From a checkpoint of a small transformer trained on Wikipedia.
Size: 13 layers, width 160, 5.39M parameters.
Architecture: LayerNorm before each block, rotary positions, no biases in attention or MLP, untied embeddings.
Each number is 200 + 20 x the weight over its row's rms, rounded and kept within 0 to 999. Layers, rows and columns count from 0. The size before them is the row's rms in percent of the matrix's.

# up: layer 10 MLP up, 640x160, rms 0.0622, rows 410-424, columns 0-159
# down: layer 10 MLP down (transposed), 640x160, rms 0.0628, rows 410-423, columns 0-159
# gate: layer 10 MLP gate, 640x160, rms 0.0633, rows 411-424, columns 0-159
up410,110,220,200,190,179,215,155,214,206,199,193,182,204,200,175,190,227,231,211,204,222,201,168,212,223,202,210,233,185,222,176,212,235,196,195,196,223,205,216,199,181,187,207,241,189,195,207,177,168,189,236,192,186,167,196,203,209,209,219,184,196,173,191,199,216,252,195,207,227,200,198,168,193,193,217,204,199,181,179,176,216,222,173,210,206,216,182,205,192,237,196,173,206,244,205,189,187,222,178,190,226,229,244,205,190,221,207,213,202,165,202,243,201,208,202,220,176,259,214,187,189,216,192,248,187,183,205,190,239,204,207,207,178,190,197,173,227,212,213,228,192,235,181,185,190,176,189,205,161,207,218,216,215,186,190,197,213,192,208,161,175
down410,101,178,199,184,188,193,189,217,181,198,225,206,206,217,183,193,176,210,191,188,156,200,211,200,207,176,215,201,201,203,200,228,187,214,204,198,213,215,218,182,206,208,193,189,165,206,211,218,223,224,203,182,229,179,197,165,220,167,206,197,189,197,203,208,200,203,192,193,208,213,184,209,181,213,205,189,186,232,191,157,233,200,235,237,208,226,208,240,244,218,200,206,205,246,182,192,210,220,231,164,231,162,213,205,178,214,204,184,228,193,199,185,180,174,211,191,207,201,219,184,225,215,228,195,217,160,184,197,195,239,218,202,227,189,176,173,204,204,223,199,166,209,199,202,170,170,158,177,235,211,225,177,205,216,188,204,236,241,237,179,230
gate411,100,175,180,159,212,187,197,209,189,205,198,212,207,205,201,173,166,201,218,210,149,183,180,200,203,179,175,167,187,184,219,211,191,173,186,199,193,222,209,212,163,247,216,196,208,192,187,220,168,229,204,180,192,202,188,198,180,195,217,217,233,197,185,233,211,212,200,166,219,194,207,180,165,214,212,199,195,244,186,172,203,199,180,170,216,198,225,193,193,169,186,211,227,167,225,188,210,184,187,163,192,170,162,200,193,195,181,204,208,161,218,179,224,169,189,181,189,206,231,203,221,179,197,225,177,224,181,235,203,195,217,186,180,202,180,182,210,196,227,224,180,178,168,198,209,200,184,166,166,206,163,203,218,207,175,215,209,217,187,231,180
up411,100,183,224,197,189,218,199,204,230,199,177,229,170,179,193,156,217,222,151,209,229,223,198,233,205,189,220,212,161,180,232,196,187,196,209,198,200,217,226,184,177,155,231,200,182,174,202,194,229,226,188,214,202,209,213,219,197,192,181,218,244,175,189,189,195,213,181,170,206,217,221,220,181,187,190,202,211,167,202,225,180,188,224,196,197,242,217,223,192,217,186,204,218,213,201,198,201,220,197,220,185,227,189,224,163,185,220,180,205,196,250,189,201,201,197,213,231,202,211,204,219,191,210,208,166,192,204,207,214,172,185,185,190,229,241,210,196,216,201,222,214,238,202,203,213,213,173,236,182,211,198,223,160,194,238,222,203,174,187,177,219
down411,099,191,214,198,198,198,185,182,199,187,199,226,180,191,169,233,206,244,203,218,210,198,217,197,213,234,226,210,193,215,184,201,162,211,217,200,190,237,193,214,192,238,192,231,187,241,196,218,158,203,213,175,217,231,213,177,179,215,198,200,173,213,226,186,226,174,195,169,186,239,173,198,186,216,219,202,211,222,176,205,190,161,249,225,169,177,208,171,196,223,220,217,239,205,195,209,223,172,217,218,196,190,250,229,191,167,194,197,198,185,185,191,208,184,185,193,212,224,202,189,176,213,191,245,197,185,202,221,193,206,157,201,184,209,180,205,210,193,223,183,214,212,187,191,166,211,215,219,192,183,214,193,226,188,221,180,208,233,178,189,219
gate412,105,214,200,209,237,208,215,205,222,213,218,201,222,205,247,216,186,200,221,193,151,218,213,177,198,228,186,207,220,187,213,199,191,225,200,220,234,171,200,192,192,191,175,191,191,216,222,185,232,207,190,158,222,212,221,203,154,205,207,167,205,202,228,192,222,188,205,215,239,182,211,223,194,189,174,217,182,186,227,193,211,190,223,224,183,216,206,194,167,216,197,185,230,158,189,197,185,176,161,234,230,153,198,191,204,215,243,190,199,177,188,196,207,194,201,216,188,196,214,194,166,205,159,195,219,192,187,194,200,203,178,232,201,191,205,173,216,188,191,220,175,225,170,238,187,176,228,173,201,187,205,188,225,209,179,203,172,166,216,218,199
up412,110,215,236,198,156,193,188,208,235,173,238,201,158,198,221,183,178,190,205,186,229,212,172,176,185,186,206,195,194,202,174,214,211,225,204,212,188,166,202,205,185,187,241,211,235,215,205,184,187,180,187,209,194,180,179,183,166,170,179,216,197,210,172,164,195,204,207,198,158,228,194,185,232,199,202,186,228,239,217,214,198,207,220,176,179,197,225,192,194,160,200,220,214,196,234,225,185,202,193,201,194,200,207,182,195,214,210,228,185,210,173,186,222,195,185,153,193,206,233,194,194,174,197,211,196,213,178,200,163,216,215,227,185,233,200,217,218,207,204,168,145,169,173,158,199,201,214,204,185,217,177,195,214,188,196,182,216,179,214,192,187
down412,096,192,193,240,222,164,215,220,207,222,203,202,238,226,226,214,217,194,214,175,209,205,190,180,166,200,179,208,176,171,192,184,197,205,211,195,204,201,217,190,198,179,183,227,187,216,246,199,207,217,193,199,174,215,204,203,192,189,196,183,174,211,211,245,228,141,216,211,176,189,213,220,195,184,178,220,175,172,193,202,205,200,203,164,208,233,244,189,200,214,207,176,183,170,183,194,215,215,175,219,146,200,180,206,191,177,199,177,193,163,194,234,233,175,239,192,191,214,207,194,201,217,230,206,191,214,228,193,216,234,229,203,210,172,177,181,211,218,215,240,233,193,201,206,203,156,206,189,196,176,184,195,212,215,195,192,212,219,204,211,213
gate413,104,219,216,198,171,212,229,186,182,172,232,175,224,226,175,217,209,199,214,188,213,209,230,225,210,222,212,209,181,177,223,187,183,220,217,211,208,189,216,166,241,203,218,212,231,207,173,214,239,200,159,191,222,186,192,183,200,205,205,199,201,232,226,206,224,242,208,192,190,206,210,203,211,190,205,223,181,201,182,224,168,194,228,224,203,207,178,162,208,208,211,175,233,164,200,199,190,243,223,200,190,185,182,205,209,191,212,171,234,205,216,172,235,231,203,172,182,214,216,182,218,176,179,192,181,177,205,236,205,186,201,210,166,193,190,206,184,176,226,213,187,218,224,193,221,180,195,219,193,224,202,155,190,177,181,205,188,151,180,213,205
up413,101,241,188,182,237,171,219,196,162,183,210,201,207,206,193,225,209,149,168,224,228,208,212,190,193,160,220,196,202,203,200,213,215,230,221,195,173,211,164,217,196,179,207,200,217,183,210,200,198,201,224,205,169,193,202,221,214,177,197,186,208,188,208,201,186,222,205,189,173,176,210,200,233,200,180,202,187,219,191,183,245,182,240,187,171,203,206,168,165,185,224,194,196,182,221,203,185,206,178,189,236,190,200,211,219,211,215,238,229,153,170,182,186,190,200,215,199,195,207,213,192,180,199,201,200,234,227,215,219,203,240,202,209,178,169,204,220,223,220,204,209,201,199,239,209,229,187,236,231,220,174,191,214,184,185,183,185,237,217,194,232
down413,095,207,196,202,176,185,219,250,188,207,204,184,214,194,211,202,248,179,180,165,216,197,154,180,213,232,214,204,195,202,198,195,196,203,180,192,235,213,187,183,210,188,178,190,175,222,178,201,215,199,193,200,194,200,224,221,194,196,211,218,193,206,219,197,223,196,220,184,189,146,222,174,172,172,202,203,239,239,216,175,218,197,197,226,195,176,182,213,220,201,182,235,201,221,188,220,209,208,207,241,185,190,181,199,170,184,180,205,191,213,224,240,233,214,160,180,224,232,210,207,156,262,228,160,190,188,208,216,195,184,186,212,178,226,214,214,182,186,221,191,193,201,196,208,183,201,190,211,184,206,214,211,209,175,174,195,174,179,226,195,195
gate414,094,209,262,219,170,212,201,187,197,233,211,197,209,229,210,202,202,171,236,208,204,223,191,184,224,180,149,225,203,210,192,214,182,204,203,180,153,213,196,183,201,195,224,210,216,211,189,156,210,208,200,230,206,197,230,175,213,217,210,201,196,180,223,192,206,232,207,196,194,207,212,243,225,211,190,210,199,166,231,187,197,207,220,223,176,195,182,196,206,203,180,228,209,151,217,163,205,201,201,200,167,223,193,159,189,231,201,154,219,180,217,202,218,211,205,199,202,213,215,211,223,193,197,155,204,184,218,182,180,233,201,202,169,162,224,167,197,193,224,207,189,232,217,227,221,202,220,210,194,212,177,220,203,216,221,210,210,208,179,187,194
up414,104,190,240,210,225,184,200,205,231,239,182,159,221,221,244,175,223,238,186,175,208,253,208,193,203,227,188,222,213,195,187,164,198,208,162,185,192,191,207,189,211,196,218,149,189,212,217,180,190,191,183,176,194,190,200,207,201,150,177,226,201,208,198,178,181,227,176,210,204,209,196,205,202,211,201,155,201,236,180,204,197,171,181,197,193,179,201,168,194,179,199,190,180,165,203,176,215,196,183,171,191,189,202,221,202,191,180,202,182,203,260,198,181,229,218,178,184,230,176,194,214,192,189,163,224,213,214,212,185,216,185,201,168,173,195,187,193,185,196,185,214,204,186,203,160,168,197,183,197,219,223,208,215,198,210,196,186,208,177,198,194
down414,097,208,210,198,158,236,197,226,170,187,177,245,206,216,221,199,186,220,220,216,217,177,194,178,149,180,223,217,224,183,196,178,183,204,214,205,182,209,204,199,222,207,172,213,219,194,219,160,207,193,198,208,226,156,179,208,209,211,191,173,185,224,185,229,181,147,196,182,232,172,188,190,198,184,180,224,213,207,211,208,208,194,230,190,202,175,181,210,168,218,166,199,174,200,201,248,207,192,184,191,197,211,225,180,189,200,151,205,187,159,221,212,189,189,238,184,206,174,199,201,217,203,188,201,200,176,177,190,188,178,210,179,184,199,190,188,199,206,216,198,209,223,188,215,248,211,193,218,176,192,187,206,158,214,226,203,187,231,214,225,205
gate415,100,189,180,224,213,181,211,197,206,239,186,187,220,179,195,207,184,182,189,210,198,215,217,181,231,194,145,229,207,218,185,195,183,191,208,207,184,199,205,171,213,208,231,187,205,203,191,158,193,196,191,186,231,207,174,177,169,211,214,231,179,191,194,204,183,201,174,207,202,190,192,223,226,192,199,169,198,245,190,176,186,235,207,220,204,167,192,182,179,229,183,206,187,208,194,205,194,169,178,234,177,230,212,195,181,210,230,198,180,153,181,171,202,197,216,181,226,180,217,216,187,153,213,230,203,167,195,229,223,144,217,193,187,231,160,199,195,218,189,194,213,192,204,210,227,180,207,213,173,197,184,228,201,226,217,206,199,168,222,193,217
up415,101,167,197,206,179,191,230,195,199,200,185,233,212,194,192,219,218,177,213,199,225,188,195,211,191,198,215,232,185,194,186,183,200,199,219,209,190,189,211,221,205,201,188,176,211,230,246,209,191,219,183,173,214,182,210,188,219,185,243,169,196,215,188,183,184,223,173,233,189,171,187,186,214,189,163,191,224,189,205,198,235,168,210,180,207,175,192,241,202,185,206,168,167,191,162,225,175,182,228,189,177,188,208,181,193,239,216,205,218,236,243,205,152,197,194,218,218,210,220,191,176,163,177,201,207,217,205,194,212,193,193,180,211,179,226,188,241,192,184,205,211,241,191,193,180,190,162,225,201,186,205,215,218,192,205,209,217,237,206,199,154
down415,096,224,225,199,223,189,192,173,216,216,226,228,198,195,166,203,199,199,217,215,187,203,227,175,211,195,195,215,222,199,188,216,179,219,180,214,186,216,223,177,197,216,226,222,200,199,166,184,195,192,197,195,220,200,180,182,191,192,180,233,210,236,177,192,196,216,188,164,219,207,220,187,179,213,192,196,188,194,202,170,224,183,205,229,196,175,193,185,218,185,212,251,217,166,192,190,185,207,192,224,212,191,216,192,212,237,177,208,184,156,222,191,181,205,196,184,229,174,198,178,179,197,220,187,156,165,197,174,224,216,182,230,177,216,222,166,174,182,205,201,213,231,239,219,212,186,208,181,163,206,171,221,192,173,152,160,173,183,179,216,194
gate416,099,190,186,197,230,166,205,179,214,187,191,231,194,192,193,196,175,220,216,149,201,196,221,194,202,180,165,210,191,188,159,178,208,199,171,197,229,202,186,190,188,164,173,192,223,199,179,193,212,207,167,183,201,210,159,161,162,186,177,206,211,214,204,213,172,186,195,204,179,207,217,194,210,174,175,191,209,200,168,185,215,189,236,199,208,196,214,191,181,247,180,190,195,172,201,195,234,199,184,237,223,174,163,182,197,182,189,179,206,200,223,196,196,200,176,184,181,226,192,178,154,170,164,237,200,196,184,207,199,202,186,187,221,160,205,187,190,174,194,210,207,188,213,230,207,197,173,203,185,170,182,205,226,221,243,197,197,180,237,198,206
up416,093,199,230,196,238,259,195,203,197,212,208,165,218,216,231,219,194,227,191,180,203,200,214,249,179,143,200,201,197,186,164,192,225,185,189,189,209,169,157,203,214,209,181,210,191,206,211,190,191,182,202,208,176,167,196,204,222,198,214,214,204,196,175,198,185,206,198,178,203,201,214,200,187,190,212,190,156,196,197,239,214,176,203,184,197,191,157,191,191,208,205,163,197,181,206,227,204,219,220,192,156,233,215,241,229,198,209,191,196,181,211,198,190,192,189,206,199,234,201,183,227,207,258,206,211,197,190,210,188,179,175,192,207,202,225,183,183,198,204,204,168,217,215,176,169,212,241,201,171,214,171,223,207,215,198,225,193,172,194,196,165
down416,097,207,178,193,195,160,185,185,221,206,216,194,206,210,194,141,214,191,191,200,165,208,198,187,223,191,179,208,167,222,227,200,188,232,177,196,195,198,198,164,171,192,196,210,199,194,225,214,204,230,188,178,203,225,212,188,193,214,179,219,218,192,231,176,220,199,178,220,190,183,200,158,240,223,189,211,189,195,189,220,206,217,176,183,161,206,235,230,199,205,236,183,228,216,173,197,173,205,154,209,225,223,203,207,208,210,183,204,161,188,188,187,178,123,211,184,195,205,220,206,205,195,221,183,192,202,208,174,203,204,200,216,206,193,224,228,193,192,167,181,216,190,194,198,226,169,182,201,190,182,228,207,164,187,199,206,215,232,213,186,230
gate417,114,171,198,160,237,201,196,219,203,178,212,231,214,247,193,199,205,202,190,186,230,187,212,219,220,214,205,205,210,213,210,188,187,216,201,225,170,174,206,209,197,202,210,184,193,191,172,198,176,171,199,181,179,215,233,205,181,167,181,196,213,221,195,169,190,240,191,259,216,178,211,180,178,201,202,195,249,193,189,176,210,181,201,179,229,218,205,207,185,184,198,212,221,202,227,199,195,195,176,214,213,185,220,205,184,183,174,213,230,209,194,216,174,186,181,186,220,174,195,234,218,179,183,170,204,211,198,202,203,166,191,198,218,216,155,201,177,163,197,222,218,220,217,189,204,205,174,199,203,202,186,206,224,265,158,194,183,181,206,181,164
up417,108,214,176,192,186,173,206,200,191,188,185,211,232,187,159,195,193,205,182,218,182,181,216,176,214,187,192,209,191,201,186,198,187,215,236,207,200,220,218,192,182,195,206,188,214,215,210,225,204,203,182,183,215,210,237,202,211,167,183,194,184,209,202,210,258,203,229,200,188,216,171,200,241,190,223,194,238,174,200,191,253,226,206,233,164,190,207,196,182,189,252,182,208,206,228,217,199,212,191,207,194,216,207,179,200,177,174,204,166,177,229,231,227,216,166,197,180,213,205,167,214,209,160,223,207,211,179,185,220,201,221,241,188,172,165,204,207,214,200,229,211,180,229,199,180,176,189,179,215,229,198,202,227,173,173,203,183,191,200,206,236
down417,104,184,189,219,189,195,243,214,190,179,243,192,194,208,211,239,204,198,172,207,239,195,204,239,220,197,165,213,203,236,230,181,186,171,221,185,198,177,196,189,150,204,197,211,177,180,206,209,194,193,213,219,203,214,206,165,199,212,215,220,186,193,188,212,175,191,159,226,209,202,206,217,229,201,173,206,224,208,200,194,174,198,220,175,195,230,187,186,243,213,179,219,180,206,212,200,208,182,210,192,176,219,228,187,185,209,199,168,176,201,159,202,205,212,228,213,185,175,203,193,199,181,184,172,222,164,180,167,191,205,215,243,175,217,189,191,176,168,212,194,209,193,168,172,168,205,226,188,209,203,196,218,172,173,204,209,230,168,203,224,175
gate418,099,192,213,181,191,169,207,217,253,179,201,154,212,195,154,184,197,199,176,179,191,178,236,250,198,211,190,171,191,197,217,218,200,204,205,179,191,194,224,223,231,213,248,187,192,200,213,215,208,181,206,183,254,196,212,201,162,181,213,200,183,186,204,221,219,193,205,217,167,204,200,202,201,197,227,171,199,178,219,197,182,232,182,182,209,213,225,217,182,206,218,215,226,212,219,182,247,201,195,190,180,179,213,213,164,200,230,194,218,200,240,222,197,199,218,197,176,192,246,234,211,173,171,216,196,179,222,188,202,211,181,193,211,206,223,184,210,182,198,198,203,209,200,185,193,187,141,181,169,191,194,187,197,212,191,184,222,221,185,199,210
up418,097,215,181,220,188,234,187,186,222,188,195,190,236,190,201,186,161,156,180,191,203,180,175,222,211,168,209,184,211,196,170,230,189,156,199,215,230,208,142,209,188,221,162,196,234,191,207,211,202,189,202,218,187,225,170,221,236,198,202,195,172,213,187,184,168,199,196,169,186,200,190,203,202,204,212,185,194,205,172,201,195,220,223,177,189,183,199,194,228,191,238,185,237,222,219,213,189,165,185,202,192,216,188,242,201,205,193,164,194,239,217,219,211,176,200,187,163,185,206,159,188,204,187,198,167,172,228,186,213,209,220,181,190,200,172,167,192,219,203,201,220,206,206,203,229,233,203,213,186,208,181,203,230,196,213,203,168,208,178,219,192
down418,097,173,208,263,182,151,180,221,239,217,179,205,221,210,172,217,195,210,220,182,212,216,185,194,210,188,226,232,186,202,240,198,200,209,217,181,209,203,229,196,197,215,158,197,199,208,208,213,205,192,201,192,197,197,202,201,230,211,193,192,199,218,223,202,160,207,204,185,186,210,194,187,199,197,218,211,189,198,198,195,180,200,166,188,233,174,188,186,161,207,220,193,184,184,224,188,191,196,202,180,228,217,244,241,177,242,178,225,167,190,193,214,195,213,230,192,188,204,232,204,200,215,203,206,194,216,223,188,181,189,225,195,251,217,219,186,198,225,202,196,167,188,229,191,155,242,214,226,192,196,169,193,203,171,193,211,162,194,202,180,179
gate419,106,205,146,196,195,208,207,168,200,211,204,208,244,194,172,218,183,166,204,199,215,163,200,231,235,192,184,206,205,180,152,208,207,209,160,188,211,223,205,190,218,231,203,182,161,180,167,191,174,190,198,214,197,195,226,174,199,203,190,183,210,198,166,208,226,210,193,167,221,228,191,172,191,232,227,217,184,179,200,166,209,229,178,194,187,204,184,236,214,190,246,208,202,192,220,204,208,214,194,189,167,190,227,211,175,210,200,211,222,237,183,218,178,212,213,187,214,176,222,201,208,183,232,204,200,192,205,216,190,231,200,202,206,208,180,150,230,190,208,226,201,251,198,215,201,182,188,195,198,223,192,213,205,182,239,200,182,200,175,200,194
up419,107,185,181,201,174,187,177,188,230,194,185,198,214,238,230,243,218,188,229,170,236,201,222,224,210,205,228,220,212,214,181,179,206,208,203,184,200,199,204,178,203,230,168,203,189,202,194,197,183,211,176,194,210,183,231,216,199,190,178,214,184,196,186,187,159,169,184,196,213,209,219,225,236,213,195,202,191,214,212,220,207,187,202,176,194,231,213,201,192,221,202,205,211,198,163,205,186,201,221,196,209,223,199,193,185,185,161,204,185,163,181,221,206,137,206,197,166,201,197,225,161,201,240,201,215,189,214,237,210,206,166,223,226,185,233,194,211,188,200,241,178,222,206,157,182,219,223,224,193,223,172,190,183,182,209,214,165,207,228,222,194
down419,108,207,240,205,159,184,171,201,192,185,176,220,187,195,171,178,230,162,216,261,202,213,216,223,200,212,226,231,162,187,194,215,208,173,228,212,188,243,202,215,213,201,237,197,219,188,177,225,182,191,194,196,230,188,186,171,230,188,200,215,195,180,195,160,209,201,179,223,213,191,220,248,239,224,202,213,205,181,211,227,197,193,190,212,217,225,174,205,200,214,225,182,167,194,191,183,160,205,204,211,191,177,193,190,224,225,166,194,229,196,160,229,206,209,191,205,204,198,163,184,201,214,166,220,219,197,210,226,205,200,174,192,190,188,191,218,215,186,186,195,173,184,221,204,228,221,214,209,204,190,200,167,210,204,217,203,175,217,185,204,209
gate420,102,171,194,197,159,240,212,183,218,207,210,196,174,210,213,224,193,192,194,191,217,203,178,179,169,196,177,198,229,174,200,200,201,205,177,234,228,179,218,180,211,206,212,221,183,212,211,184,212,215,187,234,208,210,202,189,199,204,213,210,220,179,193,189,214,213,179,159,207,196,206,211,192,218,207,190,177,251,208,198,162,224,234,181,203,184,215,185,196,181,196,155,210,193,228,212,185,226,221,189,223,207,186,214,176,227,194,177,224,203,205,201,201,214,198,204,194,193,245,194,166,203,161,228,189,223,196,191,207,238,193,212,220,198,179,236,156,196,229,194,166,194,223,190,195,187,194,181,222,201,185,241,192,149,218,239,178,180,214,243,199
up420,098,228,194,184,190,161,200,232,228,222,204,208,180,175,203,192,211,198,221,185,178,213,197,216,201,192,210,161,205,185,225,198,232,180,193,192,220,201,165,229,183,199,211,173,205,222,193,163,185,175,248,208,202,221,176,214,236,171,184,207,238,206,197,216,195,188,215,148,220,209,215,180,182,171,207,201,198,205,252,211,191,216,210,201,187,221,210,198,212,201,179,215,193,205,214,212,206,184,189,202,193,227,193,200,186,217,152,197,159,238,220,192,156,197,170,169,200,213,178,178,189,188,172,194,194,191,186,206,176,201,227,243,186,225,179,220,194,174,212,206,211,186,230,182,220,189,174,205,204,219,183,217,213,190,180,168,193,225,204,164,225
down420,099,153,171,213,193,225,178,211,227,196,239,207,205,198,203,210,167,192,196,224,230,211,238,204,198,176,179,214,171,219,181,182,195,235,199,215,173,234,201,201,185,184,193,236,227,212,168,198,213,181,179,179,207,184,209,191,172,190,166,206,185,215,217,218,218,219,184,207,198,175,201,191,179,148,223,179,172,182,229,197,194,216,210,202,196,177,169,192,195,213,199,198,215,182,208,218,188,183,202,210,189,217,200,213,212,237,195,191,184,187,216,189,178,199,168,180,195,209,246,155,198,197,197,222,223,206,233,165,171,203,190,177,209,236,200,194,208,161,211,196,192,200,201,239,208,244,225,179,186,182,219,196,179,161,175,205,190,193,222,218,198
gate421,100,205,213,230,187,192,179,207,204,201,215,207,209,195,217,232,209,206,246,165,193,149,170,175,200,211,183,196,210,213,198,217,168,189,196,202,203,234,201,214,233,210,189,211,206,195,208,208,219,198,209,205,209,193,186,179,215,225,200,232,185,215,184,180,208,216,222,203,198,221,172,176,195,180,182,220,163,214,213,199,206,235,211,197,244,203,225,196,174,245,208,197,232,153,219,173,187,211,184,195,207,211,203,212,147,187,187,181,191,235,205,205,206,200,168,191,192,188,189,206,241,150,179,220,195,215,192,196,189,183,171,193,175,183,219,236,184,157,221,199,196,216,209,210,227,212,192,176,181,180,155,202,186,205,212,207,217,164,206,208,167
up421,096,171,172,194,233,193,189,204,184,219,194,137,217,215,232,236,215,190,221,186,177,171,230,208,184,202,216,214,209,217,199,219,184,208,152,178,210,195,225,193,192,200,220,207,208,207,218,199,166,182,207,190,155,219,216,171,203,228,194,188,226,195,177,190,178,211,179,157,195,187,182,199,193,210,227,214,201,215,178,179,193,225,171,200,199,201,200,185,189,204,186,203,208,202,183,218,200,165,186,201,235,221,166,176,217,198,179,200,230,193,214,221,222,211,231,199,231,193,195,204,180,198,214,172,187,220,217,194,216,234,184,201,246,203,235,187,208,200,214,160,191,219,221,233,226,206,212,180,194,210,201,246,198,190,152,200,210,199,216,179,175
down421,101,222,213,208,201,203,194,250,236,189,193,189,165,234,231,171,196,175,133,210,221,147,221,193,198,195,184,191,190,189,192,223,212,202,230,199,175,227,196,217,193,209,212,224,220,247,177,187,224,185,195,219,204,176,205,172,171,176,183,182,224,224,148,207,200,188,196,208,233,183,219,187,227,205,197,187,209,217,205,184,232,197,228,204,230,219,180,211,172,193,186,215,201,201,189,177,190,204,179,188,229,232,205,203,210,209,200,182,185,228,213,200,221,170,195,195,182,179,203,188,181,185,206,196,230,183,168,170,200,201,202,195,216,186,209,199,218,191,209,180,173,205,192,189,201,220,199,232,222,205,159,175,162,191,202,221,220,193,185,179,187
gate422,100,194,232,202,256,192,184,217,197,228,186,196,194,187,147,221,221,192,189,201,206,186,208,165,215,207,214,235,176,223,211,206,233,213,178,194,163,201,188,191,209,189,178,190,217,196,180,153,217,164,214,176,210,195,197,213,181,210,192,201,150,184,217,222,178,204,201,212,179,210,243,182,199,193,168,184,201,217,203,201,181,180,189,205,215,224,214,207,224,183,213,219,202,237,182,190,205,212,184,189,227,221,212,193,181,187,165,213,212,234,132,227,237,211,214,189,193,205,202,189,214,204,172,190,171,234,206,194,218,209,202,194,221,179,202,211,214,210,173,189,162,214,219,199,192,200,224,219,195,203,226,188,226,173,193,230,177,202,219,214,189
up422,094,214,199,177,173,170,180,211,198,195,198,202,190,193,239,235,209,183,205,217,242,201,206,172,212,170,216,177,182,226,173,226,237,205,188,208,163,182,193,200,197,184,211,191,224,163,200,188,224,223,195,196,199,215,175,235,205,211,233,221,172,195,235,211,212,214,206,184,213,207,198,232,193,188,169,188,208,188,167,221,201,206,211,195,258,208,188,202,194,187,169,204,203,195,208,188,171,214,211,190,195,192,233,246,182,215,180,203,208,202,210,189,238,201,242,203,208,205,222,191,198,196,191,157,194,212,160,197,238,200,221,191,234,192,185,196,184,164,135,198,205,204,193,202,193,172,216,220,188,233,220,220,196,199,212,213,221,186,208,213,187
down422,100,191,222,226,173,177,174,203,238,177,180,230,183,170,170,198,219,216,177,181,214,228,204,168,165,199,240,197,190,185,213,209,204,199,192,182,223,235,205,227,210,185,166,208,187,182,159,203,234,179,220,229,210,228,194,201,223,217,238,192,194,204,191,230,178,206,200,208,192,198,179,190,207,189,236,168,210,183,202,193,239,203,221,206,216,205,188,193,189,213,183,192,211,180,198,181,222,224,167,191,195,235,214,213,193,151,183,198,178,204,204,225,227,189,223,185,190,202,167,211,211,167,205,159,175,216,200,188,188,187,213,198,235,197,215,218,190,194,198,201,176,212,207,182,197,174,144,212,221,222,163,196,200,179,224,189,186,210,213,191,228
gate423,106,183,169,194,203,211,193,221,183,183,208,201,179,199,217,178,195,217,198,226,203,216,170,174,186,189,214,235,221,227,206,208,207,178,199,182,237,241,207,154,226,215,218,189,197,185,182,195,191,191,227,239,216,193,204,220,219,199,214,202,193,199,186,206,191,182,186,204,182,217,196,177,192,198,217,196,242,205,250,240,185,227,195,183,269,192,190,172,249,214,230,226,196,222,204,226,170,241,197,200,185,199,200,179,188,208,205,208,193,213,161,190,201,223,211,203,152,199,164,188,229,192,200,206,203,217,188,218,201,196,181,184,220,175,210,216,172,191,224,186,204,242,197,215,193,194,176,171,189,224,203,207,206,179,190,218,170,201,214,208,176
up423,102,206,199,200,219,188,187,169,205,212,202,212,174,188,233,201,196,208,215,208,207,217,169,229,199,197,170,204,220,175,169,183,184,234,168,207,169,177,190,183,192,193,203,175,202,219,169,224,243,205,182,235,187,204,219,171,203,191,172,243,202,173,168,215,217,182,193,202,195,175,182,236,196,191,187,213,220,204,206,180,203,215,227,199,232,239,188,185,210,175,210,238,191,187,201,200,209,203,175,202,204,190,204,189,181,196,216,187,242,199,207,194,188,189,196,204,221,206,204,234,222,241,231,140,223,195,155,173,229,193,186,221,209,203,211,161,207,188,176,226,219,202,212,192,206,205,210,159,208,223,213,169,187,197,204,185,208,177,216,198,239
down423,103,204,191,179,209,194,217,176,178,249,232,225,205,185,184,182,194,198,201,160,186,204,189,159,194,184,201,190,171,201,193,239,223,216,246,230,199,188,202,186,197,207,197,194,197,219,158,191,210,204,206,168,158,205,213,221,204,221,180,181,207,182,195,197,166,199,182,187,193,181,201,172,170,208,169,199,236,202,185,195,213,191,179,181,216,210,200,198,198,209,201,211,185,206,187,222,186,207,210,192,239,172,202,183,214,227,218,188,174,221,221,184,209,215,203,221,241,184,185,186,170,160,173,204,191,186,206,186,178,186,156,219,215,162,200,180,178,194,174,205,195,219,189,197,207,158,200,195,216,200,145,215,213,183,208,210,194,217,226,255,185
gate424,101,190,196,206,183,209,215,135,192,207,152,197,227,178,224,222,213,186,225,200,207,229,195,208,175,211,182,193,201,171,201,235,226,209,176,195,200,210,174,165,171,193,161,212,200,182,230,171,192,198,183,176,174,211,178,189,186,224,207,205,219,201,189,182,190,260,197,201,207,178,193,211,193,199,203,209,171,170,203,197,179,168,204,190,189,217,202,166,228,221,224,211,206,207,198,197,197,176,181,196,151,193,213,231,198,212,165,203,195,207,202,200,196,191,182,233,208,173,197,208,148,205,218,209,233,218,215,204,214,151,202,183,201,195,204,187,225,198,216,183,214,167,208,180,195,187,240,208,229,178,190,228,227,225,196,203,220,191,174,207,200
up424,105,196,182,211,230,202,239,222,230,221,221,167,221,212,226,222,205,178,178,203,183,202,193,211,220,186,228,190,187,219,187,212,215,199,217,237,203,194,207,188,215,195,190,187,206,228,208,203,183,162,198,195,197,227,204,184,188,181,211,189,164,201,193,196,242,238,234,196,191,194,212,221,203,216,193,183,232,194,192,167,193,187,204,201,212,216,185,192,189,164,204,227,223,209,224,189,187,230,161,167,193,209,190,179,195,211,203,191,157,190,165,196,219,202,196,203,183,222,213,188,242,233,258,155,202,219,228,175,231,185,202,230,177,218,216,189,209,204,219,199,194,206,169,214,164,190,192,197,160,215,205,168,177,199,193,183,203,158,198,187,198